Each number is 128 + 32 x the weight over its row's rms, rounded and kept within 0 to 255. Layers, rows and columns count from 0. The size above them is the row's rms in percent of the matrix's.

# layer 3 attention output, 192x192, rms 0.359, rows 73-108, columns 0-191
size [ 85  95 102  98 108 103 115  82  90  92  99 104  95 109  99  93 101  98  94  97 108 102  89  89  99 105 106  91 102 100 103 117  97 100 114  99]
[[ 65 163 175 155 166 166 172 120 108 133 124  45 136 159 114 130 178  86 120  67 146 136  74 147  97 142  82  59 117 184 131 172 139 153 185 139  53 232 120 113  94 171 137 162 127 167 125 118  86 117 127 211 127 197 106 143 121 154 145 147 116 109 113 255 151 136 136 109 179 129 150 137 123 132  47  98 154 123 119 143 156 125  96 128 118 167  79 143 101 151  95 131  97 132 120 153 129  86 130 121 154 107 139 164 128 113 178 133 141 135 112 154 173 100 117 114 106 117 103 138 149 135 140 136 117 144 154 103 112  77 109 125 156  74 173 166  97 143 144 121 135 121 127 148 107 124 120  64  81  92 139 129 152 125 115 125 137  88 144 156  96  70 118 152 173  79 115  99  98 160 119 113 109  59 137 125 135 113  86 121 112 128 127 111 128  86 138 128 122 115 120 102]
 [ 50  68 115 133 114  53 116 187 118  64  74 166  63  74  78 161 119 145 131 116 106 154 164 103 169  92 143  65 114 168 170 154 176  74 204 137 120 158 164 220 134 107 224 181 102  75 176 139 114  96 214 142 151 103 120  76 124 159  57 165 172 125  70 122 111 165 122 158 125 156 111 167 108 126 150 125  74 202 142 158 113 113 126 131 163 128 106 126 138  83  99 140 122 120 132 114 144 143  82 157 113 129 161 114 129 159 111 132 152 133 111 102  98 113 142 134 162 111 125 142 163 149 154 116 131 138 101 165 180 156 136 151 128 133 159  97 161 160  99 122 106 109 141 126 126 134  98 101 170 194 123 149 111 121 122 140 115 119 150 146 130 138 144 142  98 113 127 151 153  88 163 140 100 130  55 127 135 154 117 134 124 108 119 160 146 130 141 165 155  67 110 122]
 [165 106  96 146 135 102  93 114  68  86 144  66 193 196 130 244 203 111  88 197 128 178  62 115 141 136 143 152 134 155  95 168 248 113 103  61 191  92 104 183 185 153 104 176 151 155 173 167 192 152 162 134  96  46 134  73 219 113 153 117 107 128  89 136 127  94 141 104 139 138  80 148 150  97 145  92  86 143 149 132 100 126 126 129  92 136 106 156 145  82 134 133  88 124 130 165 136 154 121 144 141 116 133 123 139 158 105 156 134  97 124 143 139 135 126 117 109 109  99 164 129 122 154 144 141 140  86 113 123 127 139 157 180 152  98 119 127 118  87 130 128 110 123 127 132 129 123 154 143  96  94 118 129  91 130 102 123 115 152 136 113 110 162 114 138 152 100 119 113  99 166 135 121 180 131 190 112 168 129 133 107 129 175 156 149 138 139 116 114 196 126 139]
 [163 170 126 106 178 112 160 147 161 127 196 139 102 109  62 110 126 212 179 217 124  79 125  76 136 127 238  93 114 194 217 183 131 200 147  15 158 126 153 116 161 170  39 106 104  73  87 169 171 150  53 151 112 165  88 121 176  68  94  90 127  50 125 203 123 136 121 120 149 106 103 123 124 116 112 130 124 150 133 143 160 102 138 128 141 122 136 118 108 116 145 129 118 152 133 122 119 159 137 142 100  99 138 130 109 113 112 118 147 136 124 123 116 118 103  96 164 129 107 156 151 126 132 143 117 136 111 136 149 133 116 142 160  89 102 182 174 122 182  86 141 143 146 154 134 129 124 139 141 143 155 129 141 158 125 125 125 170 103 111 120 122 128 151 156 112 160 113 155 153 106 104 121 149  79 128 150  88 178 107 138 142 137 172 149 122 140 122  98  97 152 137]
 [141 175 200  79 120 105 139  98 153 240  88 189  91 111 164  92 176 133 113 177 174 137 191  77 223 141 118 160  90 125 197 102 206 149  89 124 132 148 172 143 164  69 125 131  90 222 163  88 135 150 134 159 158  93 182 125  55 111 159 144 184 103 125 100 139  69  85  76 129 106 126 127 156 130 128  93 103 107 123 139 103 129 127 158 121  87 127 134 134 108 142 162 133 157  85 150 142 111 140 124 110 149 159 130 162 186 106  82 128 126  93 101 186 128 140 130 181 113 135 125 117 159 134 127 151 123 152 146 153 137 171  82 151 139 114 135 134 118 125 139 118 160 107 142 138 120 146 123 130 157 103 144 147 124 119 172  88 167 132 115 120 131 174 115  82 142 145 126 160 123 103 128 115  59 118  94 155 119  76 132 141 118 132  87  82  87 130  78 121 117 151 184]
 [219 115 108 201  98 143 110 115 114  79 139 168 223 136  96 144 105  85 147 166   3 104 138 199 138 175  41  99 128 138 109 173 144 112 150 163 146 206  76 114 105 189  77  93 140 138 127 170 166 124 184 101 171 148 177 106 175 128 108 134 139 149 156 154 128 132 109 116 165  82 156  93 155 129 102 151 119 126 137 139 109 126 104 113 103 138  72 159 110  59  99 125 121 113 122 124 161 133 120 143 116 170 142 100 141  95 143 130 147 149 123 165 130 136 116 103 120 142 159 153 127 158 129 100 127 120 138 103 112  95 176 137 126 104 150 203 162 137 129  90 126 105  84 138  92 116 189 141  94  97 106 126 145  77  96 113 129 104 100 128 149 137  97 123 130 122 105 124 124  67 122 152 105  80  57 139 107 115  90 176 136 128 147 104 105 191 176 153 117 144 114 108]
 [170 170 111 153 211 150 103 161 117 125 211 109 204 138 121 173 184  86  46 113  93 165  57 149 161  36 129 172  87  92 159 198 123 171 121  54 200 149  70 107 133 182  42 165  19 104 106  84 126 158  70 151 198 145 143 201 129  70 158 182 193  64 139 108 139 124 100 148  91 112 139  97 155 124 106 159 153 116  93 148 119 133 116 113 135 118 130 146 149 131 157 131 148 125 135 125 101 112 142 102 148 138 133 127 157 119 141 113 142 131 151 148 124 132  92 134 164 117 127 131 112 144 162 117 106  92 114 126 123 162 146 120 138  82  87 144 136 124 139  80 107 149 126 114 146 135 132 129  97  97 110 150 141 129  96 113 122 115 108 129 119 123 121 131 133  87 116 112 146 116 134 115 135 136 143 113 108 105 107 120 138 141 163 127 165 146  95 130  75 161 171 158]
 [160 165 112 153 119 104 120 151 102 118 153  95  98 116  79 133  54 150 171 199 144 155  83  65 149 120  91  92 111 235 116 144 141 122 176 151 122  51 189 122 133  65  96 136 153  78  57 137  89  82  79 153 151 130 151 158 106 186 129 107 159 182 166  74  86 154 148 156  81 139  76 128 127  92 162 142  68 125 121 121 152  93 113 135 129 101 200  99 133 103 157 144 164 107 141  68 144 136 100 100 164 121 100 148 150 121 141 154 103 118 149 126  39 143 172  76 123 135 125 144 147  84 146 121 146 137 128 107  84 150 110 129 104 163 122  91 132 100 125 101  94 167 135 131  99 114 146 156 153 171 154 107 115 104  95  99 142 124 156 135 125 169 157 182 116 180  82 152 168 129 123 155 173 146 144 135 119  93 125 158  97 113 112 127 162 131 151 114  94 131 126  49]
 [229 215  84  94 113 161 121  78 171 156  59 136 189 112 150 136 112 112 215 140 116 134 116 159 127 168 219 111 188 147 149 171 106 173 198 136  76 161  91 107  94  68 117  85 161  96 144 143  69  97 133 111 136 175  73  92 209 135 190  87 106 103 161 139 102 114  79 110 131 143 135 139  71 168 115 144 143 159  69 176 111 115 145 138  95 102 153 153 152  82 126 167 135 135 171 117 118 135  93 134 105 173 142 104 141 126 149 101 100 119 129 138  86  71 147 114 151 113 166 141 127 105 149 138 117 148 125 127 155 143 121 125 147 133 163 135 131  72 164  74 148 135 109  74 114  85  91 125  82 169 151 104 115 163 116 133 120 146 129 124 137 122 146 109 129  76 147 122  89 166 116 126 154 136  99 133 129 113 137 168 117 139 112 180 131 192 138 109 115 140 134 108]
 [171 119 123 135 176 100  64 184  55  70 182 114 144 161  74 175 125 129 125 142 131  99 189  97 125 102  44 137 105 166 151 154 171 183  36 109 176 168  77 199  64 134 139 112 132 142 155 149 223 109  90  65 129 123 155 125 163 147 165 147 100 183  80 184 110 117 126  84 120  99 118 123 129 121 143 103 155 120 158 136 151 145 105 154 141 144 108 129 112 149 113 110 121  74 117 103 177 135 177  93 110 143  90 138 140  95 101 101  84 128 110 140 163 169  69 139 135 156 163 143 110 144 134 104 152 163 130 112 130 109 123 145 154 119 125 146  81 169 139 111 127  80 103 133 148  84 168 161 136  78 120 131 146  96 135 110 115 106 143  95 119 108 116 119 130 122 139 175 108 169 111  84  93 131 203 170 126 179  85  93  71 168 141 132  95 135 143 162 106 132 150 104]
 [ 88 113 126 144 133  89 137 157 113 105  77 152  74  73 183 113 103  86 101  88 147  98 189  98 143 164  96  70 170  59 186 149  81 125 150 104 156 133 168 136 102  64 161 187 133  83 118 140 238 130 180  46  94 122 248 135 107 135  90 163 170 132 109  62 124 138 115 152 144 127 108  99 147 155 126 136 116 145 110  80  83 126 128 119 133 128 134 110 108 137 139 110 144 131  73 127 100  95 145 117 125 131 118 178 133 138 123 109 159 132 123 116 137  93  97 148 125 131  91 125 176 110 148 142 105 122 103 159 104 122 124  99  98  75 158  93 156 169  92 102  85  77 121 157 142 151 151 118 118 115 154 197 134  97 123 117 159 138 147 103 134 173 138 118 175 162 180 171 108  76 122 147 131 131 155 130 142 115  83  67 108 118 178 154  84  94 117 146 138 130  81 169]
 [112 109 139 151 129 182 147 151 148 215  58 124  72 160 131 132 121 148  57 215  87 125 125 188  66 127 148 138  84 147 180 116 173 117 149  35 113  93 163 125 138 115 146 215 164 113 141 206 152 113 138 167 143 159 165  75 196 183 112 163 160  56  99 255 111 149 140 121 117 158 142 175 123 156 130 173 109 114 134 139 105 123 124 177 172 123 107 157 102  96 119 133 134 117 131  90 168 146 142 184 140 103 122 148 138 146 124 150 152 103 119 107 124 149 138 125 107 164 188 111  80 150 181 110 146 108 131 148 112 126  90 139 130 205 131 104 122 157  89 152 161 105 122 112  94  97 143 112 132 107 108 109  96 143 105 128 141 127 148 126  99  68 136 144 114 123 147 155 131 111 130 133 137 131  84 116 132 119 164 155 165 138 141 164 146 118 113 117 106 128 134 133]
 [121 112 105 147 116 142 138 165  95 120 171 153 128  99  89 151 117 228 147  77  76 155  53 132 126 138  95 100 183 108  78 222 114 162 173 141 113 119 195 181 206 159   9  96 101 128 163 173 109  92 101 149 115 122  69 161  78  55 135  78   8 114  49 117 163 120 176 147 140 135 104 103 131 130 118 110 189 151 129 157 136 130 144 123 109 137 152 148 116 165 119 178 115 146 107 106 103 127 110 146  70 111 120 154  89 123 112 125 125 169 135 130 115 118 100 111 127  94 100 134 136 128 135 123 121 145  94 108 166 115 113 192  87 133 109 152 162 133 148 102 108 140 144 101 132 109 124 138 125  99 135 151 101 128 144 164 128 120  94 154 115 159 135  88 119 146 138 117 134 129 128 139 158 167  73 132 149 152 153 101 111 120  84 137 147 157 112 103 166 119  74 127]
 [165 131  77 170  79 108 171 166 192 174 107  92 101 161  82 146 106 131 133 110 200 191  67 147 145 131 101 183 127 104 129  90 148 130 168 149 130  57 158  71 200 155 103 153 172 142 178 128 124 171 186 160 244  83 112 223 208  26 131 104 170 110 191  85 163 166 157 163 139 148 124  88 142 128 153 144 139 127 138  97 170 144 108 118 137 153 112  85 101 142 144 108 149 167  82 154 111  79 171 107 110  99 125 144 114 153 114 107 156 116 148 116 140 163 142 115 117 119 140 123 157 108 127 134 161 120 142 119 115 124 157 153 126 165 136 108 153 129 137 171 152  91 108 111 101 155 162 144 143 142  88 110 112 136 156 117 131 130  81 132  76 175 122 139 160 137 145 107 134 113 179 125 155 103  90 150 128 182 126 105 149 114 138 124 116 142 153 107 116 148 100 132]
 [135  89 170  86  73 103 151 135 190  80  25 128 216  94 166 177 153  64 134 115  10 135 167 117 176 133 114 194 175 106  71 159 179 177 175 151 150 178 128 119 168 127  59 128 105 131 134 195  96 248 155 141 106  68  87 132  99 200 145 146 126 205 154 128 115 134  99 156 149  99 109 136 146 162  96 116 127 135 112 146 109 112 131 159 135 117 130 120 147 146 128 186 104  80 105 156 156 113 136 142  92 137 114 143 119 158 118 143 164 160 118 137 168 127 135 144 119 112 109 105 120 125 121 130 102 126 108  95 164  81  94 175 113 119 123 148 133 100 102 106 146 151 167 139 138 111  83 102 103  75 153 135 117 132 184 117 114 110 163 142 104 101 130 122 118  98 118 120 152 155 139 114 125 152 118 101 133 138 156  84 134 139 134 107 121 148 139 141 171 109 139 118]
 [122 139 148  90 117 104 118 168 137  87 250 125 204  67 146 178 116 123  83 122  95 151  98 202 152 159  61 103 191 135 152 147  51  90 116  85  70  83  88 101   2 147 156  98 101 204  94 182 109 127  93 117 126 176 138 107 126 163 104 158  95 194  74  38 129 143 145 128 146 142 105 105 117 112 104 130 143 106 145 110 145 155 151 135 151 124 132 149 149 139 152 150 176 115 124 100 115 164 131  96 102  88  95 109 172  94 157 116 119 101 137 140 131 110 102 154 141 123 124 151 157 154 143 169 103 162 149 152  83 127 155 157 128  99 154 106 129 119 120  86 115 121 161 103 132  90 124 122 101 122 121 107 140 100  91 122 113 103  86 100 186 125  90  79 125 112 141 182 102 110 136  88 161 123 143 152 107 118 102 137 153 150 124 144  93 153 131 155 109 119 169 124]
 [137 173 118  86 102 157  93 181 147 187 106  40 124 117 160 173 139 186 226 182 158 140 111 202 104  62  93 158  88 142 130 163 164  66 175 139 121  83  88 121  72 142  90 136  52 102  82 118  67 150  68  98 218 125  76 108 164  77 165  19 113 116 126 183 108 111 133 117  68 125 123 168 117 147 119 142 134 129 109 143 119 104 142  79 144 150 121 143 121 163 136 110 128 115 115 135 158 156 111 121 129 132 107  61  98 118 152 104 158 119 152 136 136 103  88 135 127 126  99  91 112 135 116 146 104 141 133 170 119 125  69 119 137 107 143 121 113 113 135 148 161 119 120 142 126 138 148 144 108 140 143 141 109 159 103 117 129 120  82 158 104 120  89  78 122 112 144 161  80 152  64 163 176 109 113 100 110 106 173 119 113 160 124 104 134 143 168 157  97 116 127 161]
 [ 78 105 101 110 145 144 148 193 119 130 136 136  56 175  59 209 136 162 134 255 134 146 117 114 129  79 124 165  83 196 170 150 114 124 197  85 203 172 125 153  63  42 166 157 147  82  71 118 101 121 119 163 180  92  92 147 162 174 141 178 141  70 107 206 143 148 115  91 150 122 113 127 116 167 123 172  86 119 114 152 114 114 143 134 109 113 120 147 167 140 139 124 120 108  83 127  93 109 124 153 146 101 125  95 114 122 185 114 117 124 128 114 123 112 139 134 115 126 130 119 137 139 131 118 134 178 150 142 111 154 154  83 120 170 134 132  91 176 151 111  78 135 173  65 116  91 177 129 131 144 127 129 105 111 116 170 120 138  75 188  75 137 108 151 107 124 154 162 139 148 135 124 121 169  91 164 171 126 139  99 122 137 133 116 141 118  96 128  83 100 107 121]
 [131 126 143 145 198 104  84 110 105 147 169 134 143  97 119 147  48 196 196 165  96 100 116  49 191 183 106  52 141 141 146 141 183 206 102 158 182 121 126 197 255  97 121  93 114 135 152 114 172 148  56 111  77  71 120 137  35  99 169 102  95  88  98 166 132 119 107 148  90 153  74  53 150  84 151 135 130 156 114 146 126 162 114  80 117 148 166 116 132 107 154 120 142 153 139  80 124 118 116 142 125 149 142 151 171 107  85  99 106 139 127  79 106 137 149 137 160 111 140 162 125 105 134 147 134 120 117 125 128 118 103 110 152 118 129 128 122 120 132 144 102 104 165 133 118 121 174 151 143 107 136 126 128 121 146 109 113 153 140 118 146 187 143  93 110 157 126 152 115 183 137 133 144 184 134  85 160 110  96 167 102 118 139 133 151 117 155 120 127 151 103 118]
 [208 152  63 151 180 124 105 211 156  82 181 134 179 137 109  92 149 177 137 187  83 152  77  90 197  91 147 133 176 175 137 125 140 105 148  84 116  67 159 161 213 100 138 110 118 151 124 204 108 170 113  67 172  76 132 119 100 162 118 204  46 214  98 119 128  89 133 108 157 115 154 169 122 132 137 108 141 124 148 137 184 147 131  95 117 113 118 136 134 130 109 147 176 116 174  82 122 144 154  92  55 154 106 104 154 104 119 115 123 120 106 105 130 105 149 132 180 128 128 111 155 136 110 107 108 123 118  88 151 131 135 133 127  70 116 149 131 117 151  87 121 116 139 143 136 165 120 147 108 113 139 144 128 151  59 160 145 101 106  75 153 120 127  82 130 162  74 109 137  99 120 130 178 136  87 152 105 110  76 153 118 158 132 119 139 161 121 153  98  83 121 142]
 [125 150 154  73 142 147  96  40 136  98 147  65 122 129  98 214 118 111 204  79 111 104 129 126  34 148 113 122 143  80 120 156 136 139 105 104 181 182  20 114 148  89   0 168  47  65 142 143 135  43  90 204 119 124 112  83 141 118 147  51 103 122 171 125 102 119 134 130 153 106 104 106 122  96 116 158 112 145 142 122 152 149 141 120 119 118 110 133 110 122 146 124 119 147 147 111 103 144 138 125 142  99 170 128 112 110 146 158 118 121  95 131 108 159 143 150 112 121 145 128 115 119 117 148 173 126 107 108 115 150 152 155 112 139 111 146 111 131 138 143 130 122 101 112 135 122  98 116 155  86 105 112 108 168 115 123 188  88 134 159 159 112 120  92 150 158 113 100 148  95 145 105 117 198 148 158 134 125 115 147  86 182 123 143 160 188 112 106 107 163  60 106]
 [112 194 130 113 169 121  93 135 141 177 161 166  34 230 198 192 148 131 152 115 162 118  86 125 130 149 146 199 161  67 133  97 109 151  93  60  94  77 102 107 143 114  67 209 159 104 104  72 175 119  76 141  87 173 230 107 118 114  84  39 156  80 100  71 124 140 116 160 103 121 151 107 122 113 113 120 152 143  97 114 158 130 137  90 124 139  78 132  97  95  93 178 150 153 117 124  87 126 145 141  90 107 112 130 118 135 177 108 108 122 116 110 113  89 113 110 163 129 109  92 132 130 129 148 141 176 126 125 125 149 114  95 148  99 128 141 127 155 188 106 100 131 109 116  76 119 140 121 141 105 112 111 142 136 139 127 130 115 124 138 136 108 130  78 177 168 115 147 105 166 102  93 111 142 128  77 135  78 134  93 170 124 110  93  96 122 107 122  90 166  96 145]
 [116 127 111 158  94 119 106 182 174 160 161 173 156 151 100 102  85  88  86 245  99 126 151 140 192  84  89 153 100 172 117 159 119 171 195 186 108  71 192 102  69 166 106  46  90 161 115 162 112 100 129 104 120 130 175 215 147  76  79 169 118  76 177 156 136 113 136 132 144 154 115  97 132 116 100 133 186 118 131 137 111 116 118 105 109 145 112 126 142 144 128 114 158 139 121 158 114 120 113 147 118 157 121 141 107 104 160 123 128 160 153 159 146 125 143 100  99 172 100 123 164 135 146 132 109 107 180  83 119 109 134 162 167 105  96 218 145 136 134 159  72 135 129 131 134 157 120 129  81 137 132 137 112 177 142 129 115  82  88 193 107 183 117 129  84 114 134 114 105 131 153 111 160  98  67  71 119 113 147 166 162 155 136 117 154 110 147 123 114 142 203 151]
 [ 62 134 110  99 179  38 103 139 117 177  98 173  65 116 133 108 211  46 137 106 124  86 142  67 121  69 158 141 125 124 200  66 140 106 142 130 139 189  27 134 103 127 192 213 136 121 169 149  89 136 162 129 125 114 127 143 133  98 125 157 105 191 175  99  94 142  99 116 113 118 130 133 102 133 115 125 148  97 113 133  88  72 105 154 146  83 166 165 184 115 134 124 121 127 115 150 120  88 113 113 135 114 147 103 166 153 123 101 103 123 135  97 134 164 153 153 195 178 109 143 160 133 138 115 133 163 108 123 126 151 136  96 127 123 166  94 137  77 107 156 147 185 118  70 126 132 102 104 131 142  97 115 188  98 113 121 167 126  92 148  86 113 145 178 163  79 121 151 159 143 161 151  99 146  87 141 197 174 136 107 129 101 136 157 144 103 125 102 141 160 154 118]
 [203 148 147 119 189 126  95  97  84 123  83 102 176 199 133 124 219  69  56 216 101 119 113  53 135  88 137  99 127 128  89 149 193 131 132  72 123 155  96 197  86  87  99 144 166 166 131 155 198 130 185 140  62 132 164 178 129 120 194 124  76 159 225 179 126  99 150 131 121 120 106 144 141 128 110 145 142 141 111 164 101 132 111 185 128 117 131 175 156 163 132 141 102 137 135 146 134 133 118  97 180 136 140 129 102 121 147 104 117 135 147 165 163  86 110 128 118 102 124 111 117 103 135 153 106 114 119 138  79 124 161  83 162  93 154 141 152  81 130  87  57 151 140  91 149  82 152 105 162 103  89 150 137 106 160 115 150  99 122 149 127  87 138 130  92 118 114  99 161 137 102 139  84 149 119 131 147 107 124  94 110 131 121 125  95 132  99 119  97 181 158 114]
 [117 173 115  30 101 149  81 116 170 206  77  32  62 130 144  92  82  90 204  51 219 125 169 101  59   6  73 148 110  79  99  24 106 124 134 108  80 136  91 147  93  59 150 105 104 107 167 109 161 152 186 134 154 181 114  96 125 126 173  90 108  71 143  95 100 118 154 109 118  86 123 141 111 103 107 154 145 144 147 114 173 122 138 140 164 118 126  95 124 144 117 121 112 154 112 150 124 139 159 126 132 136 161 121 121 127 128 122 160 114 133 108 105 143 179 115 148 154 141 141 155 123 119 136 155 160 119 114 120 123  76 147 124 113 129 117 137 124 169 158 166 139 112 132 112 137 120 114 170 181  76 107 110 124 120 129  94 132 143 126 154 134 148  98  92 118 134 150 141 154 112 116  91  90 149 112 120 147 145  86 126 128 138 152 120 164 123 142 101 145 112 126]
 [198 255 103  73  80 133 105 162 121 116 128  55 168 190 156 143 115 116 120 124 124 132  79  73 191 122 112 129 109  93 101  92 141 185 162  65 130 120  89  90 130 187 176 149 161 162 112 159 172 255 123  93 125 145  68 169 143 107 146 163  79 183 145 103 115 138 131 100 126 101 187 151 165 150 123 120 138 108 123 106 132 124 124 114 106 156 143 114 116 114 132 108 146 145 109 123  85 115 113 143 149 114 110 114 159 174 138 128 117 104 143 117 169 135 154 102 144 177 171 148 120 115 107 116 162 122 134 144  93 111 134 123 159 116 118 112 142 101 103 114 113 157 133 111 134 136 102 128 142 147 142 142 175 137 137 110 105 100 144 108  82  86 143 122 129 113 122 113  94 153 169  83  85  88 164 108 116 110 144 128 108 128 205 149 119 143 156 157 130 185 168 144]
 [126  79  53  91  81  94 198  79 131  86  89 219 145 149 176 115 162 118 105  63 137 145 117 124 148 111 222 112 184 112 109 152 104 160  52 194 134 137  94 105 139 103 171  90 255 126 160  70 100 189 181 110 196 117  73 216 128  79 123 101  94 118 133 169 121 131 113 131 115 109 115 139  97 104 128 161 152  74 100 116  66 131 173 134  90 101 121 144 133  94 144 169 157 137 105 166 122 104  97 143 142 150 128 141 160 115 103 130 147 135 122 139 126 119 154 132 110 132  70 103 153 146 140 126 109 126 127  95 139 152 145 113 133 144 139  92 135 133 163 148 170 152 104 121 152 144 145 138 138 135 170 117 136  93 160  96 100 149 126 137 123 149 155 152 157 107 156 117 106 145 127 164 106 146 109 102 142 133 137 100 114 126 127  69 104 185 134  92 148 149  81  99]
 [175  82 173 101  86 150 173 139 129 148 145 119 153  91 113  98 144  80  89 143  63 176 197 104 190  85  37 167  52 146  90 170 103  64  89 210 104  84 157  92 111 120  90  54 161 152 124 128 168 137  75 156 164  66 178 153  89 164 186 210 157 163 160  72 125 112 150 137 124 125 131 143  91 149 131 129 144 124 131  96 164 134 134  72 121 105  90 122 111 136 137 102 176  99 163 108 106 131 124 123 107 121  94 138 114 105 142 144 117 100 144 156 158 175 131 145  97  84 120 111 113 125  92 111 124 141 146 136  85 123 103 137  91  94 153 109 133 118 119 116 127 114  85 106 173 119 150 122 165 122 148 108  78 104 175  88 143 167 116 150 160 139 120 211 142 141 151 100 114 154 121 130 190 136 184 112 148 146 180 107 148 126 179 127 162 122 116 143 109 140 148 121]
 [196 148  56 156 112  74 124 120 152 113 156 103 114 130 138 132 133 129 143 103 115 200 189 116 164 116  71 146 144  34 105 144 153  68  47  60 124  81 149  89 127 127  38 122 118 119 173 179  46 198  36 133 177 117 105 152 167  49 149 112  99 209 186 126 119  95 122 119 128 103 135 172 140 151 132 107 114 134  94 131 123 103 112 112  88 116 127 187  88 102 123 126 119 159 149 128 164 181 124 158 155 177  93 140 109 135 109 168 128  89 146 131 160 119 125 152 130 121 127 105 106 141 119  90 123 107  93 155 103 164 100 126 134  74  79 137 185  94 129 155 122 154  88 157 186 152 122 140 133 118  98 165 143 152 134 111 120 153 174 118 133 136 142 137 160 113 122  92 116 100 142 149 128 114 117 138 112 112 118 118  81 177 169 108 124 121 162 148 128 101 161 126]
 [150 121 140 151 165 233  97  96 183 134  88 143 186  90 134 159 173 167 128 125  69 162 154 129 147 131 172 163 144 162 201 135 115 210  96 127  65 113 133 126  65 129 135 116 128  63 132 219 145 147 115 113 171 208  50  42 248 129 196 132 128 113 139  97 133  88 144 129 141 109 139 129 128 127 123 108 148 113 144 148 150 108 152 109 119 106 143 103  89 132 121 139 179 148 149 117 151 134 131 123  92 138 139 199 134 110 125 143 127 111 139 148 145 107 134 111 106 117 126 101 139  75 125 133 118 127 105 208 106 118 135  78 129 100 134 122 151 104  95  72 122  82 139  92 149  85  87 159 127 164 120 116  97 118 112 153 128 113 112  54 161  88 117 128  98 142 133 152 123 128 129 122 117 147 118 162 124  78 143 129 146 142 137 140  96 162 125 130 120  60 170 112]
 [151 113 150 119 139  91 128 155 158  87 109 160 195 180 179 175 176 184 142  47  91  86  89 211  90  90 210 150 130  68 161 184  53 132  66 117 165 184  90  67 235  69  89 133  52  18 131  69 118 129 124 144 137 153 174  95 154 130 130 168 164  75 136 202 159 132 137 147 114 134 174 132 119 128 147 120 151 168 143 151 103 111  96 141 135 134 152 131 127 125 132 108 119 130 122 139 129  81 145 150 136 119 125 121  96 143 121  97  76 128 103  92 113 140 172 120 144 160 143 121 118  88 137 132 120 111 131 154 187 162 135 117 148 113 113 147 139 155 132 142 145 145 102 159 106 118 115 154  78 118 145 183 118 112  88 149 104 132 145 134 130  94 108 138 161 122 144 120 145 139 101 151 103 135 108 122  77 130  96 131 128 156 127 146 119 158  96 149 114 138 147 163]
 [ 80 165 125  72  82  45 166 129 148  63 183 162 166 131  19 182 151  99 211 113 108  98  44 106 121 179 169 102 121 215 122 155 130  69 184 152 147 181  72 108 105 197 134 120 128 151 102 126  52 145 150 158  70 138 124 118 148 160  61 145 106 140 163 212 202 143 124 154 158 154 156 137 144 160 130 113 129 145 160 146 114 123 132 114 158  95 122 158 145  98  92 110 101 133 118 157 137  67 101 144 119 108 106 137 105 109 111 167 125 142  76 112 163 103 118 113 131 100 120 134 108 105 139 128 146 123 145 110 148 104 164 138 176 117 121 140 113 102 130 102 107  90 159 160 124 140 169 147 154 125 129 135 162 118 101 149 116 116  99 148 107 123  77 132 188  93 135 131 171 147 137 140 169 164  99 132 166 148 133 129 120 140 100 110 125 171 159 158 123  91 145 112]
 [203 140  74 187 120 212 149 163  96  87 147 102 125 101 127 137  58 143 101 114  50 139 116 157  41 133 198 114 160  61 167 149 111  34 162 117 196  86 175  83 108 119 117 174  85 166  49  88 171 127 139 142  46 171 139 108 182 100 105 110 163  76  80  29 143 127 132 144 139 151 146 107 127 151 124  99 153 122 130 102 122 113 156 145 104 139 164 117 158 132 126 146 108 152 142 109 112 151 116 108 118 118 135 155 121 103 144 131 135 132 170 127 110  95  71 181  80 108 108 139 159 131 152 120 128 108 156 133 117 117 115  82 150 134 118 120 122 141 155  75 156  96  88 109 131 132 106 175 121 101 131 140 140 159 113 116 148 141 102  46 160 141 108 115 132  98 135 122 125  90 162 155 108 148 117 174 125 124  81 160 167 112  91 165 118 149 132 136 120 125 131 133]
 [145  68 130 137  95 175  94 103 177 207 131 108 210  97 167  76 167 141  47 168 138 103 144 119 126  56 140 187  79 158  49 173 128  87 107 167  84 118 153 107 113  99  91  61 143 104 201 128  88  46  99 136 172 135  96  79 132 105 206  39 125 116 180  41 158 180 142 128 132 161 128 112 122 156 140 122 139 111 168 130 152 139 153 140 107 153 146 129 125 128 149 136 147  89 110 130 108 124  93 110 157 130 162 128 134 150 106  69 103 115 168 143 149 141 124 145 123 145 122 152 126 143 109 145 100 160 157 146 104 125 140 111 136 188 125 167 120 121 114 105 151 121 124 110 121 117  89 145 130 134  95  68  83 148  97 132 159 122 116 122 203 134 132 125  84 130 139 154 150 132 114 140 105 136 113 162 103 149 145 134 172 114  98 186 151  96  83 117 105 142 177 137]
 [133 114 155 158 136 137  87  57 154  49 178 174 184 201 152 166 155 158  87 102  97 123  11  76 164 114 138 131 112 111  78 144  98 129  50 112 143 147  39 142 127 133 152 120 178  87  94  76 153  78  82 150 156 130 158 123 213 115 145  75 132 159 147 219 102 109 135 107 105 137 163 114 129 153 153 120 125 109 140 122 146  73 116 162 120 104 124 201 170 122 146 104 118 124 141 140 117 155 113 152 170 147 137 129  89 130 140 131  93 139 173 133 111 151  73  82 168 141  93  92  84 103  96 136 146 134 117 127 135 156 136  98 150 137 104 135 135 130 174 142 158 151 150 140 106 116 157 120 126 146 101 121 105  74 158 114 131 146 146 116 117  73 110 120 117 163 130 134 102 140 166 102  58 116 161 133  67 108 136 162 138 173  95  91 110 166 122 118 106 145 182 113]]